Weights of a small GPT-style language model, trained from scratch on English Wikipedia.
Architecture: rotary positions, no biases in attention or MLP, untied embeddings, normalized queries and keys, capped logits.
Each number is 128 + 32 x the weight over its row's rms, rounded and kept within 0 to 255. Layers, rows and columns count from 0. Numbers have three digits each. The size before them is the row's rms in percent of the matrix's.

# q: layer 5 attention query, 192x192, rms 0.193, rows 0-64, columns 96-143
# k: layer 5 attention key, 192x192, rms 0.191, rows 0-63, columns 96-143
# v: layer 5 attention value, 192x192, rms 0.181, rows 0-63, columns 96-143
# o: layer 5 attention output (transposed), 192x192, rms 0.209, rows 0-63, columns 96-143
q0 100:170112152143117162116119161098152105138109187077118121103118132153095074151120167167144202098181095161120145083173165079117107106167134112122145
k0 097:159127134114177143175083149139111185100111155159119149164109114104115135045192146146117112092115132063168156141126129141068162146162144157172128
q1 092:131140197081112111141166150171132163130146110150142119195188137168142093203128184184064044152114141159171143116082089168091106183134176126164111
k1 084:087095116140151132106161175125097130135181154074161130131108098117128175142121124095183083113103129176132135128166093147120112091096124111101095
q2 091:113166082106080122109148104159164120070134074156164166148086089116172093122104130093139113183140139151103110158061115145074132139126164129158162
k2 091:140164181179093139098132131117141089122095093114100061073128165136129112166080119127124092161118104133105143128157122147170143142177125152074165
q3 101:153097131127108102141112140107143102109028141125101129132133127193125114119150105182126120194156143224141139156072127121143157140129130108102198
k3 089:155168146095136175189193137093171185149131108151145096152156144131089118153138131176101141093139130109147133112132201103058138154125183199166101
q4 096:102105199127088091144118102163113159155122172161083086106167106152147110132057126156116135116136128152145148095073163096128165129158116098119119
k4 088:167084133065136172119105159138136183118137133169146150175138100112120161038144141173121157149132133105116123129156134085099111098097098140142144
q5 096:118185106088129127160129108117128132144106147099180074117049110108117145103086140077109181125149059091120099109134104093132136140147146067144143
k5 086:137119135101142124067113160102147056098110140044112077118182121101106089168108088081098116142147157171164140135150103105142189194141116136074144
q6 094:106122131170136113089186131173054113164144136079210127118123089153126165172105129112115080166167096198091187159136127155080100113161122111163140
k6 094:139157109153121137135137136139103066122140111159156147054141158134140123253069151099161102093146124129152139136170079147107154147120104119110164
q7 103:110106238148116119119150106134079104114096145147114156114135160127096154129096119101152156177089137156163143153148154090155159112136128114116120
k7 091:122108103129155168112116151141087196116072096158116084144147139181117108053114146137177130087153148115097111172111127130116093108093132059191118
q8 095:123160138162184111178096091054128076116148188141103069126145126198096155141138119102142093131159157117152138094125101147114174125107133150130073
k8 087:099121092113087124135117073154080200123138140116098104147095145071131103111147134121118197130100105061152105104140117103112103136083170146102121
q9 097:141100102119161094109166109143172098130173081116155077112053063161140165132126201136117062100161076066195100116144121141125085073115121073136201
k9 091:114174153128120097103171109089106143126131123136104137121160148079144070127127104162133093154089143154116198147154113183078155144154097173053085
q10 106:126113106106149147129128138143116208134154180112155156058072084122114133120123093110102103074132121150182134148159100131175157122158137106164127
k10 091:130133110159097139104145167111147127171102134090159121122123092107103089155128100152080083137138122117122128125178144135103132150148160147124132
q11 101:132116169143158092112159150139133129157165114087125118140177102211150115102118126120110156105138149079117104111183115059198140125107114080203064
k11 092:159094145142104130129139120156187186118133176090078164078113162089119151067150084126087125171036169140226104100096086131113096178143065163091142
q12 106:140133130128154119103135179095108083109106110123142126099137110169085191119110115119094158149115092132087180091120146114182196130101124177086152
k12 099:118170147099096066129118143102113103140143150158144152135133131086175113164164169179156149148134138141132171137154173191142159090129105143121145
q13 099:131136150147117160124094139144082154154113148137085182165089142119144130129105165103079100105138173148145108118083126165074135153199135084143065
k13 087:114126089110131151149141080153097158123156116097126210167098161095131095091162137073097122058143123124118181028111143174082077128098094177160101
q14 087:111134118128126202110127149151143125199118147195088112096164118146146151075126112151134049140072104167126085175087092132156090149124077133124181
k14 094:101156086184121126097119101130127098142124139136128152164119103146155136085111131158116146134099116055129175078112125206140127074118095111058105
q15 119:113110083118138181100159109120142135121063145104177044132087109139179114163109102133156124130107098114146145132099092122110092103162146115164122
k15 104:133111079154087145188130172129088113103139159158118032151151119156135120109148137054131134128124129189180175108192149159113101120132090122133117
q16 102:092152123127152155106147102107139191158071107109134126205184138046136079179105130156131138087114141101088128134118142175141113128100163118119091
k16 098:070112146159121147147148151127090127171062131116131078152116136154103080167157135140161140082159175109110137154139136184145117165103126155161118
q17 109:213208125131103184126148090060126112098157130136084120079107080078121088141075168157071095122064133115147169172111146143089122154077153116142133
k17 109:156111093161131162121130114132146141092097065112102137117030109125126128221078162162166136159134174137098171130137131112108103129160154090126077
q18 098:083075116179086192120095198121180145116093066123173142087146135074115095133098143164161103099166129120169084179165159130136157137170120098076109
k18 100:162090114116086113112183128130068152116129159130117056155087113144133146098097155110210143138146169090106127176173112118128072106141067093126071
q19 095:147148149114153165150160154075122139139125139112192153087125186147173183081170168117098067073130114124119141139121163165049123189114087164122118
k19 095:094052081122105122084097119217152184153107126171118131093150116097165096096154118152121139126095106093164115100172095128122091116129179113125179
q20 103:161087162134102171162086141134100169129075118137049120173157115101171106117140129151169107144129093159152220106161153144060089137116113175167079
k20 103:171092141121161165189193107166124095086131168110157175171130117105120102094105175139128159108154170090182142145131149091126142151117175149149073
q21 104:160141110152126135109087152132132109118156111108083126136122189137135077113110120102103099128191158102168118080135121131133137114102105126174153
k21 106:103091153158066146122126117148127134142117122120106167123182117140165152127127077147158087107080104059112148143125151139136120087159170145188081
q22 096:132132068071129170129143112093086101137097074124151141124131119069118153129075071099118118142112077091128123105093059160136145081156100166124147
k22 102:148166125153172089140107086050088078133141140103110108096106112162117076165108212167117071177206127154105103121120129148098157139132118133135090
q23 104:088203108165125169175120127115104135138121105060164085113080145124124108096070148107160138115170121073132129143064111167160112156100151083153145
k23 100:122093115130132178116114132100139149110121099121167119192128144174091095173116131173144087099125117179123152089091103133152149156134115177128190
q24 105:141153166147157102160121133137169111153147131095065123218137111085114083123154107145139171099195067097091107119061107128133108117160199136120190
k24 107:079122160113136126111075148151080149135160113200020154132141147148196109178138176119092139110145147105150150080194200124186166125123118111077084
q25 105:091141131083134133145089107191063075147146102126131147144143142127137114076144118067071144208104174180114089170105127124129124157084131149132086
k25 099:076149131113192107132091085111203135146110106113118162175130154140097112127133209139091063081183102092122135124086107181084213146127132099121139
q26 112:141113147150110167127123108152117111119134208137185127158124178176098110142099096125152139130134146138195204081122115168097099113103162127107088
k26 105:075067128182155104079174179074114141133081133186170065157158157105094102115156090145140093081096101161099113132129101140077039119105052097123145
q27 104:087112110081160100139139140109129160098110137130103202171145170158162104102120082126108131129136118085138169091154156146163139098157103096101102
k27 102:163143140150128142114116147084132189123139165119129133120068115101086146154168144089165139189102121093157056119132072161130167142107191125118101
q28 107:128108154117122157149131155178168171112138131114128092134131161123045181028106127129115141080083128137127108092128076080094153099121145072147120
k28 099:138122124157137191097137155093131117092101110124147149119146134139115176144139109101164112109096113108156119097173066155202112171134128105110148
q29 116:156124091126119111171092156165077065100137111112116091080094123104090106087089107152141094139098121093137204133104081139135134105177090158159117
k29 112:110141126125144120136210135101144086148125059148109097180091084097153110101121151111119124148078114070132201101083172130051096139114064128145125
q30 108:118206066168163150143194128135130134093149129120189185101116109171186100186081119119163109114102126094118164120083147155105161173159123104165109
k30 104:121134153134133125157176161082155145160114172109133171150132124117125101098104120142135089178115143125115081163137135207149153152131113072085176
q31 103:162145231130132129154135101135179102102103139119120192126115178082110139153123114103152044143156105105111129116150114112125161136140156062078115
k31 098:099142135090104099138145104132153103132197159148131098110108054098153115118128080138168132150148103138114124095145155174118133102076121128108112
q32 098:136149103132126145084164156141123129131138107090156137104069178092155101096150139147162161160212095128106132101086126081173100123119098131134125
k32 077:121157116137105098101105122104159113145142100109073092145142116137162125153116083117090153146139180110101161165142164124105081124103143113119176
q33 097:101138104113175150083069108164118117126114154109119134133132128147105140136115168171145154138148107158163170135181180093098164109140116107119105
k33 092:151078149177143110198148152161117191084099150163140195173136101102126149045159173163133140111097126120126085135098130121093144111114097117145110
q34 087:116130175191066075104137113093063155063138102143119140096166146115125133166104147162099078135085131127144149130147142128131122166090151048156080
k34 066:125145093095140141162124130110120119117150116155161080182083076133092167182140089129105131124108125166114129124101128139124131067157180123111069
q35 097:121075141076104149117151147167121118142153106132119126143093074146119173088150145119136099150104080117136109111131149134123094146079117074177150
k35 098:144157161179055134146139098137115130121102148158138122158124156118121140188143187141146179145112127156114137118149186133135115111086151119129150
q36 088:132106106059168127114117122092123085199130097086112098127091108183165149127129141170135134077171132147090115190175107037132151108119112079114171
k36 083:096123117109056075129143115144141159107139084167095163164153194106162129055110138107084130112133139101124100156119113132188111184199152147057160
q37 103:140174059091108109162130109169175119098118118125152110138128099117151084110104117169131069124143114113165122163107189150081057151137130092121138
k37 095:110133138158053164145142108135123090040133121145162105071130115163145147151120120151152142159116150098136095140110114132120150113147070106096113
q38 100:095115052090127175124124116089168137092099115177113149138062173083112113113115158150164082140096171049122145154144105153153141119145141164140127
k38 096:084118099134148141108115192114113099137089132063142104107145096133168098125091064076083134159157140137145151133137093131197165162158119106141135
q39 086:147129149162107120199144093103119165167129158071157092116128142107129177094074113145064125130129117109095078163137109064125132077118120084162195
k39 075:136123148194092140159144151123146137128124100118107142123117144102142098121112100114105102138131118158150101037159144117142159108172110110077112
q40 099:172086126068147070132165098145147096181121159094173085159085103146163121171134100160122126116144118181137092180190097056134168102143181110133103
k40 093:124165110119124140121163100101108144104126154100096127058120110089113098151122136108137121170120182137172154094181115101148112191124123101128169
q41 095:146094085162118197169070157084169123146120147127116160147138102117134180141135165090086054166145167136146098067089148157105137079094143151138070
k41 090:190198128114160136133115119125108127167107112144096120115111114153146096096138172192092176118132124189156136103070187104068096087101126156157168
q42 107:153132082070161171155089101143172146081095173129137136182105167148149144133146134085164111126142161119102119126130081158122096130156083149083116
k42 094:129130117136109137067100109108078171064126202139130125147136130142201110141133119148126172111158102107120122103071176139106173155141156091134169
q43 101:112131080111148159065123168162172151148085123125103153158097114082156126090175127199114094126161126100124054164091100087047126103139134131139155
k43 083:118083128164069172123196125143199082101126144098151118096111139133113172141062083092168126117124151140150114122108072146123104112152176127126185
q44 100:119142084160121160144080169124130162144138126128110100117094127117106135152166116152154115146103106125090171134095115083103124073156131089116153
k44 092:128104115158152134131137133115153074130120157176091139105177128093214109141108099148078122175078089176062134122137130174127171095182101102104114
q45 098:152168131057103167138152119145119131135176146182106097161167167118123077088119122080117169161106164136106181131111132115159177126149120191133104
k45 091:092060137158122194110171082146106126142143111098187163131178085101087141163129077120143201129067138119101054101124176098130122114123114074176174
q46 103:093061084204095101099178076133128099115102130190122134158098190089140133178100111135133147081097079169123113112121125193140105135115129177128130
k46 092:089126132155169087151116165137148173095094158115169122155107175107081077141103128052170092155160167140127174089107171095131061089051133090165103
q47 114:133163094125150132108081111140138100083117132157127139155114112184153128072130127126134137116138094095149072052150170128139168105177122147143153
k47 111:152109133089114148155116154112099151123126140109111091167161137131137155127141109100121101149061110101176024111101164108136140145066163049077154
q48 094:192167082110130150172066139098161120066131114107144097124173113146106064145072146090152128136091088145118091164134092146119128130143135119117113
k48 106:110164114185128144123106042193135143132155103128149131182139182123128167205102134137095093114072085123105107062191128124133126145058168119107113
q49 113:111098159129098204101121057140198120100088100114103146172088173140186077155100169147135107150141133081165141133139126166109135078098145146036159
k49 100:109134152116058172111197143154185181088111115141101140214097145128171121099148170174139101123085141153137151115128056159131143143143134171098132
q50 096:119090123142133185154089183106126051102173063114076119146115149163141120125073113137199204131189081091128148128153067151171181041164161149126165
k50 107:072164189137126133141134106092088088091148101087136119151085138193106171198112130110118102169110162156142089144133140103134161151074104142204115
q51 085:108149116101158202120076198116126136147135100093097129159083104129182144142205126087185137159105091149175134106098135174106122101148147092097154
k51 093:120162196122170130128104095117127089129133168185098105147124157112139130099183113119102126110167121137176130119105077149078155149135172104137142
q52 102:133102126167102103140174113141104136154099115201163198147150112085142178112099142114130165138119176137074122123098118119089130116150121093126151
k52 101:087116106094124152137140118113174066115112148153130127127127080120162119094121145069109184132189074176112171120099123108159099111123134123093137
q53 097:108122128125068150103160135182114187118151142132089099122086068068092169082152120123097084151157071151161174131121110168049081111156089161124088
k53 104:115097170154101160148095085181136102023051114120120175135085112126117133096141114083141142144126086150100165118088095142101186114115131163147104
q54 098:114146112114091127158117097157106126136156094190126132122179147089179121113188180179103088118144149154109106129090131143107133111178152112101155
k54 116:196144089115192110153081133164123110146105137127168207141175156164136133140078158128136108106138131130101128126141122184112122107196061206120133
q55 099:062176071111204162117132107126180090163160149121212089124121089085157146157133159162098134116147071137165158078123157132057111109171066068150142
k55 106:090128173078126132134093168081108097060152099141118084128078112178167171168111121023103134128119139114177114174147119117083153122122083104122160
q56 107:153130131133149127097125095157112115115132109129116129172131124115073094163133140136155134140129103132156149128191089085084109091073109125163122
k56 089:147155137125195147093113068184050109055137093143114127138117103107096130187098166147101140149128112112108081136190110082171150142143160126093099
q57 106:171116098111138116068119102096110190105086191152118103090121136075111099137137153105153147110142108146139151202097149099115119149159101058117203
k57 101:132137069132089131143133148096113133195165101184119058133152079135144149176110162159110182159138082103207174106103118138116146162181132171181094
q58 108:113144112195148155100148108160113130125130146124160104148090178095101110161086108082131101140119083072101163164103106110166136119115123165087060
k58 113:097161137123147115174155141099083112169110131118164116140150150143161111139117129108155132190121106094183137123115074118135177157087095154129147
q59 109:158130165130081051116170173156131111118175211131059109084129112126101141100088129180075078165139134112143156135147120094133126163117120171098200
k59 106:098137138138144161139154089123152102128109151169156168134165097121125102169135096152136142188132122065080109176150102112180191179117105095168132
q60 114:100104149097172074103124080100114137121126116149142166141127111107117170121111054116182143121165151154114079165129121107154107163083131110138142
k60 106:164146108110116114102096122142188125104183218083127088161152075099061092142103096108150164140184132170122162144141140114166120103163093138107108
q61 102:127120106113143194129083103200136114116125104118095111147075125078177061096113101085139163168178176069159149151129090137129151150118114095138179
k61 102:121108144148129122127084113090144126153153107089169126138135138107098152146094101072092101113105119132119090138121159062121161116096108125087159
q62 108:152099107115115104152136113157143167179074133127149088102133141153087092123165148213077121100191099117087094127152145104124148087197103157116156
k62 101:105149107135113085148120133180118159128189094137121136177109134142102184099132127098095161190122125119133146105122118137221159098144131121090113
q63 109:084155157102131083113139118157172148196137134149180160115112168100117168078154107142109152033145113080070141171097075141105079143064107156130149
k63 113:134180157161156080078164150139124178162127154110138099120129103111194166094138100149081139097182104129058168128128087185149157092127134161096130
v0 102:143125138162182114136164106103112095164073172146096130157062094136125101135095160159161090168146119124090120177168168148165148108130085108066113
o0 100:165101077078108142184092155060149194092159134109141101125143169099145146126124168054147137098138109125122121153125066108086134146142084159155156
v1 101:082149081135070089123060126139091198131123121163129132149099154150175025155105000148124124134174143103087081130110146092143114119060187168121149
o1 094:110135143193100112177147183141060137160180158112143153146173141132076159106106108126179074116194159139105132109104103194136138126157156165164139
v2 111:135142160207131170157183107095110117142111100116124135126134143108104101137118172081114118103165164099128138141147118153157213140119123155140077
o2 105:129140134110099148074116160140140088097147122151161070110133145115166106106136079157111156114106110180106093109163133082062123051115115097125117
v3 106:174129117110157105093099081146134162171068147083110100167159075161159086125131173072139080105141132117140123138088210092096117167126145122135098
o3 097:181156149086129126087108170101128171096116156165149102181094132128120174065093119123103131094159158151182105130121111177132134093121171061070074
v4 100:134130124109099155047140195138139147148160163163094111118139102082147132099167177103104109116096092105158150169100121188167111084122074085198149
o4 099:150086124126117128150112111124131042127083162180130204120156110149147155109110063094115151174118143126094115127115113071130062153104090148093135
v5 093:178141162131083117100135153047147103176178118122107140162066161162158141145110151095055109136138133140102106133122084093128161155099118093179108
o5 091:148177110123117175135160081155119098079094142119125100129182121137115098166161107105203119149092099115061170203124156133133040118137099129152155
v6 103:129137202127141189157135114123111154134125123110107129084120064129167101164088119110110163113148059165134066121104106109148152104104097132191133
o6 099:134078119177120115173186125092092096087121119166153101169080135146122124161132137116081101133141130099147145061190110140132124124130107135127119
v7 103:166135071156132147184126060111082149078074132121127146132141121124128100131094130143086111139125101076090117101133105191121119172142087141055091
o7 105:133122099110121064120100117155180139103149111131158121095116086098125150155155156092107117079156132129182146096074102094198152124147110093176134
v8 099:106138122056096111105140128075142167137107138110111116182110148116083119133198161070137132087109102182142150156126076162169089168175099111139130
o8 096:158176193157155127157127160053128142093179125100147167113108171129139136164103130145143120088148095079110088105139141113168146112114192084079148
v9 107:121151125171140149137109181091102161082126118136124152101147122154153120111124125156143152114139106203188112147098142162164106136141188112129126
o9 106:149090210174178120136105111103112109143153071043162135157191114125108176162177137149112153125086156089107153135143152101137096122084153135070146
v10 104:157147116132150102144117140162163104111207149182148109164169178133090183064068192143106116200140142135153077122111153128123174124164090079105161
o10 102:098155096158131094086087077068093067147130133089097127123109122112119050146101134091103091126111113151116185128130061092146164119099163151130144
v11 099:136061160116137157110117136116076161073128101170101178156151121148168119136098104129182145125068116067143125096181172127125097151112101139102153
o11 095:156151107108124122110114146127100145151096156154058138114102089168175151103130087143111159108141151155060091093133134067142181128159155109166162
v12 101:120137118124127122180140175138149132128106173116104142162160086139157095093077168153119117165071098118153078194198100094126097123116143131192110
o12 098:146116125114101108165143185145153161047116145117170146107152129122134154093113139126108095114120104118196181147116164178084148130164089069155096
v13 107:141179128094158157118062165188189160131126136096106091070101092171142139050117172145165100120121184143129139121149112115119166151175140136205058
o13 101:113110146143111115146146115107099128099123089052187129150149101073093138122165086177093142134180133134138128164088141179133110153112104083109148
v14 104:157098143151133120111104084105130134109135143108092166133117141181112189164133135090112103095177158088078058143160099110153142159108126146096136
o14 099:112105162153123134112153097135129110168114150104195134132163156131143178110087113145102163139082125123132123162089138174145143120097174156116175
v15 104:102139135091132096135183098193137115104152060125154165139082132129090140169145106197086196121117156107095081117087167117108121160129162098114137
o15 098:124069119128092194083059150126190094168113103126131142153158127101152105121140117165134090151105099122140158210112101138163124124163176133118140
v16 100:127169154174146096180183170142194167179118118120176147137070129127097145159169182131125130102108103178142102115123183163057143092135104109071144
o16 099:135132137112149133087072109130116145132145060142180076160100126148065095102160121148105096189147133144115066088115070144156064070107216103161097
v17 101:114215145095168082154205064037123052135125085182103127163111074166178121160129075133149128086130087137148088113098109147103085081129176138171118
o17 103:099091081182146129125127192117116154112130166139147137201235161113135129131132133124089137118109115086171193147113132101103181105176122132112127
v18 103:093134046089127127080142141153126142113105108076105118154129105112105062123175134131117098122099148139150128138134153139121135137144197124138161
o18 096:164083158147129117115112125092132095118147107130116120146150147174151166146119121087132235133095083127084111107192141121160149145087106126089093
v19 104:129182158137142154090146168149107142163090098057164113100100132078146121179129106168101176154135131099089093070044101166138111118089173097079079
o19 104:144167104120120146104109122117099107099102132102153124142163084171149145156151135147172057134187112138159107129111099141176111134145070134171144
v20 104:133131149162189134146098157108129118137132131133168137091199134117159108085089065141129152162076119087125117080093162143112096069063123145166070
o20 098:115151111163142111165127100100112092121127145151133124185124110145151130123218105165110107114179122166155151160135092109133109157116080115100033
v21 104:145140066066074121129113143107108098150067121164102108106102165097105161108087091083134122096134158090089180129164097139151111154112138108168170
o21 102:130118089070088086126157127187067119130209097107190118108185064136110140107135129169120121130114159118144124072105128088131127122120102177142127
v22 110:141122168165196175147165161118168146121164113100176152160134143145144106182167100119110096153065063129107128109052192104083113087148124093127123
o22 108:136153109099124155160109135132165121162074136133112139092136177154140162070111155159142108101193096127152117112168110098103094192146114093139169
v23 100:104145129128141123119113119138136213147092123104175119184151184158132184102079092137160123148097173170111134112109151143124162062148088143140069
o23 100:161176139078186087152110190130114084123126081098076106135098123138103114166148158170150109101091151131124146127170127140136109178117081100114137
v24 103:109154116174109113131117162132134155134112104120084115122115130118070076100120186115119100155090157157148179122092110051195178136103186131109173
o24 102:143123147141069152099159105115140119146094071096129122131116095079129085118115104174180130136130101128107117153118152148068148083108100105197083
v25 104:181108136176128073139109209122133110107133144097115113162113114125150082089145151137147142131158150113093144138128104069142157082087127084117139
o25 105:144101122101125153169153071149107064116121141103124106087187095135134098174122142128186146175068132112171119141101098128171085153134133106156139
v26 107:192077099095094106097142151176135100125185064128117146130166135117145111110176149124092175127094133194143123117124150136090126166150177088171082
o26 103:065137119105157136105084132106179106129171133109118172065116166136106140141131088172138118057113167122193092091147082185130159170150132087081115
v27 100:180172134177120107157119178147129080139141124074169097091124146153113134175091145197159126128150132088229123122175104168136119088167110108157098
o27 098:074095113090156121126137080096153071093172177161128071155051136166129131075192127169104155129130139146139139134136180069157130159106095141108113
v28 110:156165148162095123143144113155098147109128118118139162134080112111105117173195167148145143163076119118121120127133110103179118088106111142078133
o28 110:084158100142084123120128126112149084110117105196086123181094148120125096137053102135129152096161118141150111170130134107143114093123133142123146
v29 102:134106142105161072133096214138112119121129144167150127133155102119101107137144105158196068153122122147166153085090082172080077185160092195096133
o29 096:092148128168143157086126131204162160106106095104146124162130117156089169071116204122209213122128137102092162107167123115122129170176168078111161
v30 103:102099112140149092113128088162184158121131138144154151153105198127131125162128141190129073157148085152092144135167068102147082152107117077151081
o30 103:108099129140155134118156091143107110099141184071159129142118164146155137084100157161088136100103147142172115130194159145123156128214148077158186
v31 113:114098144090149112095173128100136126149162118123150118124121159139092177104140109155138107147104169168095165161092105170097109096086133119090109
o31 111:161119084107117168177109171122118147152064127109150153194120101143110093129107134161094152098125116110061116088057141101144182128129131139203122
v32 103:127107075127071154089125145146162114119196055083131110193169122144097120140085158038126148125123111174071161179137154151097104130141088168174134
o32 101:122217120104195114155143064156129178137163172172113155076179116104119107145115151166086130129068109113089146087129128116120126111105140174100182
v33 104:118147150132119105133171114114061186116154103162126119128099140140092115152112145137121142037089168164159139126155064156074134130056096135124123
o33 102:120060168079123125190106134150181120095112126037173100109091159109124115158104109114153117113127128080143124090169112155156135075159192136142114
v34 109:124170148164126171127122148156093165174075111071118126113099149134107120146177162094117135126127116150171120119161098152125167095116105191116166
o34 113:142157081129127112170125092074172122112137117140173121172068115126119124122114101100088122141064116084136120089033062126152141093078186165169071
v35 102:136130110172184104136167103129140159137162114130159073114158185084061165089164136128091037119176082141198145104115077162106147120139093118162184
o35 099:167116143130154143107140066181109130138141182154117128150108156136149119175121137073133083143101101214115123129164081137175096134104161104168102
v36 102:104135157174085116093153121111146212079101140142098149064105136158099129135111134184171144143143114103190101148115111106153184126109162125095109
o36 104:100125099155101117152202112086141128133134091164108118171131128120102118156171111109153051142053137181110120128123139180049095136154093128147160
v37 113:122113118071120155145119106130186089100067123129172082148131175084090123168098140088093147121177160103108081175141139056176091095153109123098136
o37 111:090134148124140064155088134165090145174156141160102144112129119113151110160102201115197151107109114140134158069118098153124128103158118163150120
v38 112:128145064118169167105170121109078148109188170101174148129145109141129061125123085149139118101118121065167141107102090121148094088100153138116102
o38 106:158121117142151107139100121160109122046106125130143123143057141153087154118145180128182057110148138168139112065143141119115137123121169144152130
v39 103:123146187102058180148104072104139112112138113076100152146160153128067103119192071162175155145113168107170100115122142079174116168149143121157104
o39 097:101151144153123089106143142176112148153155094141185152157104146167151071115116065118144115086174105100126171106136134149090130146127159191097130
v40 114:116165210155167123150163086148171110208164161177175175117170133132140118087127155181160127163118055095148104126092140135175135148152086124128098
o40 113:108179075117144133195146110123095070075050137132178133131121161154112099056174132142096103087129141137087115138161169091115125106138143107125084
v41 104:112108146169144080161107093140117118146080116156150099132176133180139156105170134135107125125114046076111090098133136150101138140125109174114072
o41 103:134151131151086147148164132177153148148137128179126142122108087118101111090106140169113113066086168134195132129126133126195102104150141101108099
v42 103:085087121162146108157124115087168087120125130118223107148118154164092090108127147143134124136140151103139084140123134101081073155150136154146155
o42 103:089150097109080108165138148201097149170149099146137095109086085152152184150143136125054054170070172156211163148100140115176135115144168115114117
v43 102:137199118075158118112092159135138117136130161150144068049106100112068099104101088144081128065124096073090153103134103109128119116065088149095114
o43 100:140110092158116130135128173111127150089101107062140086149127104133119135114184132188080132119097132123157102142049175128186079077134116116145119
v44 099:165101104133141104117112184101183092064166151167166173124090113083208119095124082137096131121091126106152112117134100152133132113164069141102061
o44 100:109135061148166183151095152069135170141094123125104089158187151176111111093112129128176116125157173121099097094160161129096096140117140098148163
v45 106:132156148120149083148095192109114107110158100133128130105110098150093128168144147112074075079094154147162184092111161105121073122099096111168174
o45 105:066116090154101135079108162135104147080140143152152184133134159187163080157096094143154124170117132127115160146129136129169076132130144119136133
v46 109:154113099075098143135153126184108099165138175206148134189090052137100155144054175161156150105127116096138166128158145220128092116108120115063144
o46 108:082111083148168121092072160162171158119123086107135165137120142068129106088180091130142136079175135062137111100176095039114143109161109113152119
v47 102:154059111208141151091131175127080119119103138148104123155134081069055152154106159182114072133163102170175095096154105038138162130177081129179117
o47 103:031134196108072174153161097112138100105092158091127094154107081069127102139156125162148176098096123100084122107123132117120122133154139104087103
v48 108:196146076123104137167116151113189174155120137150132114142114119139157138139122116089116119050193130109169079115124144117092087123094159163186109
o48 108:060154152098184137115131147123146128123149171170160129100151099106074132073172125144180156228063163180152174120112103116118108098135153115168068
v49 102:129152130101116081124159079097139212130131134053132141077126100119109112162213120116108148119088170097132156109089127136157145128136172133126166
o49 103:159111141104151097115153133127156177118155127153135130148157141168145144160066099066129060130133113127174071112058115108165083117123129116161136
v50 109:092142115080100145043096180150154087112153100095124090145154135168131101124130094173089131063135122096128132142139084144084182147048167190160127
o50 107:133114221191140152133114134104137090091107145152116163127165090147128227103141130114143106115114099125134108087117186128155102104167019124169114
v51 104:079119138116181171076178130159165115100080158106104130152130173112095133155140112154187113183158213171112139124149139088103111122168172140133147
o51 101:174140156096102166135113106121161123163119086168121145123153098145114151099158079119125154135121156114137094085057140194137128141138104155076169
v52 100:091132166180065152149107147148180191122181086073171125137099120101108093087082113124142057168133110069158159087090142159096149142135116093139158
o52 102:156151115100104123165150169143063057093085163096124117127095146118158054118127112079105129183145192117063093094122115088104098142116124156144140
v53 105:140151109058153181128137193197140130096111142098118125112110094169170144111120052183122137134076172166121115180105146113084135118112112185169107
o53 099:175130157127130097111119105151132109184129070163116157107218121122135164070124161156099123102092102092116075111176166117116115157096043092155128
v54 104:140085106090040133085160135121135191085096137099169122115077124135180146131144119139126116136092095148126100119180103151162084191159143094173119
o54 103:126123164095138094163095155073206159127084124131130145108147109097118118155077113097150136157195122074113114080170146115155134091133153128176157
v55 102:110128162184130147139130096085122169158122091121155138142115084138122092096165104109092131120125111105124100150117146113132121164138140126157136
o55 098:139153186124097161156099129109117106102146139167145079179136168114084130130142118135186104145086086184116188130102137167115114130099187081165109
v56 098:103095124155093136112126111140116171097194181139123138112145122090138186107142196115131177140089125168096140120177133170124080182185180147122154
o56 098:145162167073189126157087100142150144129150170124123152096111108120153112128150103098146107095119112116117106176121104122124180147074119097118130
v57 104:118096095094181167109158184148114120164077113117131194078175098103189165135091099091095165123179134132079160072066112145113134090163132146028115
o57 100:107084159096168186102116159124135124141101100131121151159112147130170094129143104130135126108138107080216084220140116095134127134168157126098166
v58 096:157117139118105135094151132154092133134148101100096122108102185120139107120111146086139124117116118117146139070113179164048114138162148144137118
o58 093:099175151067151114128106117042182131130111104109119135107107147174146179118127131128138165137140144155172062090131192123170148128079097194097178
v59 111:118130134114128134172114132082160132119154140074148125125165181127152129114175130122107152109150113121132173141086128064122168148130132200093098
o59 111:151148140137159061155143084136131146124213175156166141110168072091156126081120160176135142135107138150183089124150123132125182147096174058124120
v60 103:141067146112147178114091117106198163114133084120147161149093122144153073078116100115129145128103155163094156165160084109108165105130097131187122
o60 111:187149190133133133106167117153082147099180181177102088140146136079165074090184118093140135137151102149117163161181129135097173087073119139138170
v61 097:163160117116161143083157161106205100149127163154133138109099114142131102091123092143070141059039156092073170108209202110139115090118155084080136
o61 097:140123108196140110052105187145124151119159158121135175112139171171189069123146118201127129183196092135196148105099112146122113169165061088136140
v62 109:159088081144147182161127101074139156164150091135159085163148115222095106137090160196141127067079129126102107143129069178141083118154156083094166
o62 114:132171124142162089198078144129108104156112113136073151158143142067170148052095150098124125125140109124139090134059182130107109075167104173080114
v63 107:127087197118110116168111148177123123111143152162145142162069136131136130131116084099109114091127133137137115125097154147190150152135071083084173
o63 105:149142086165072127122166075185128185141162110118096149145167056150131124088125145151181103132147128105131122129125123097071097097114161166078098
q64 126:146182167130066132169175128117107109065088183116124139180114097106178066086087163125094132129205162129116179086171152091087110127114105100123151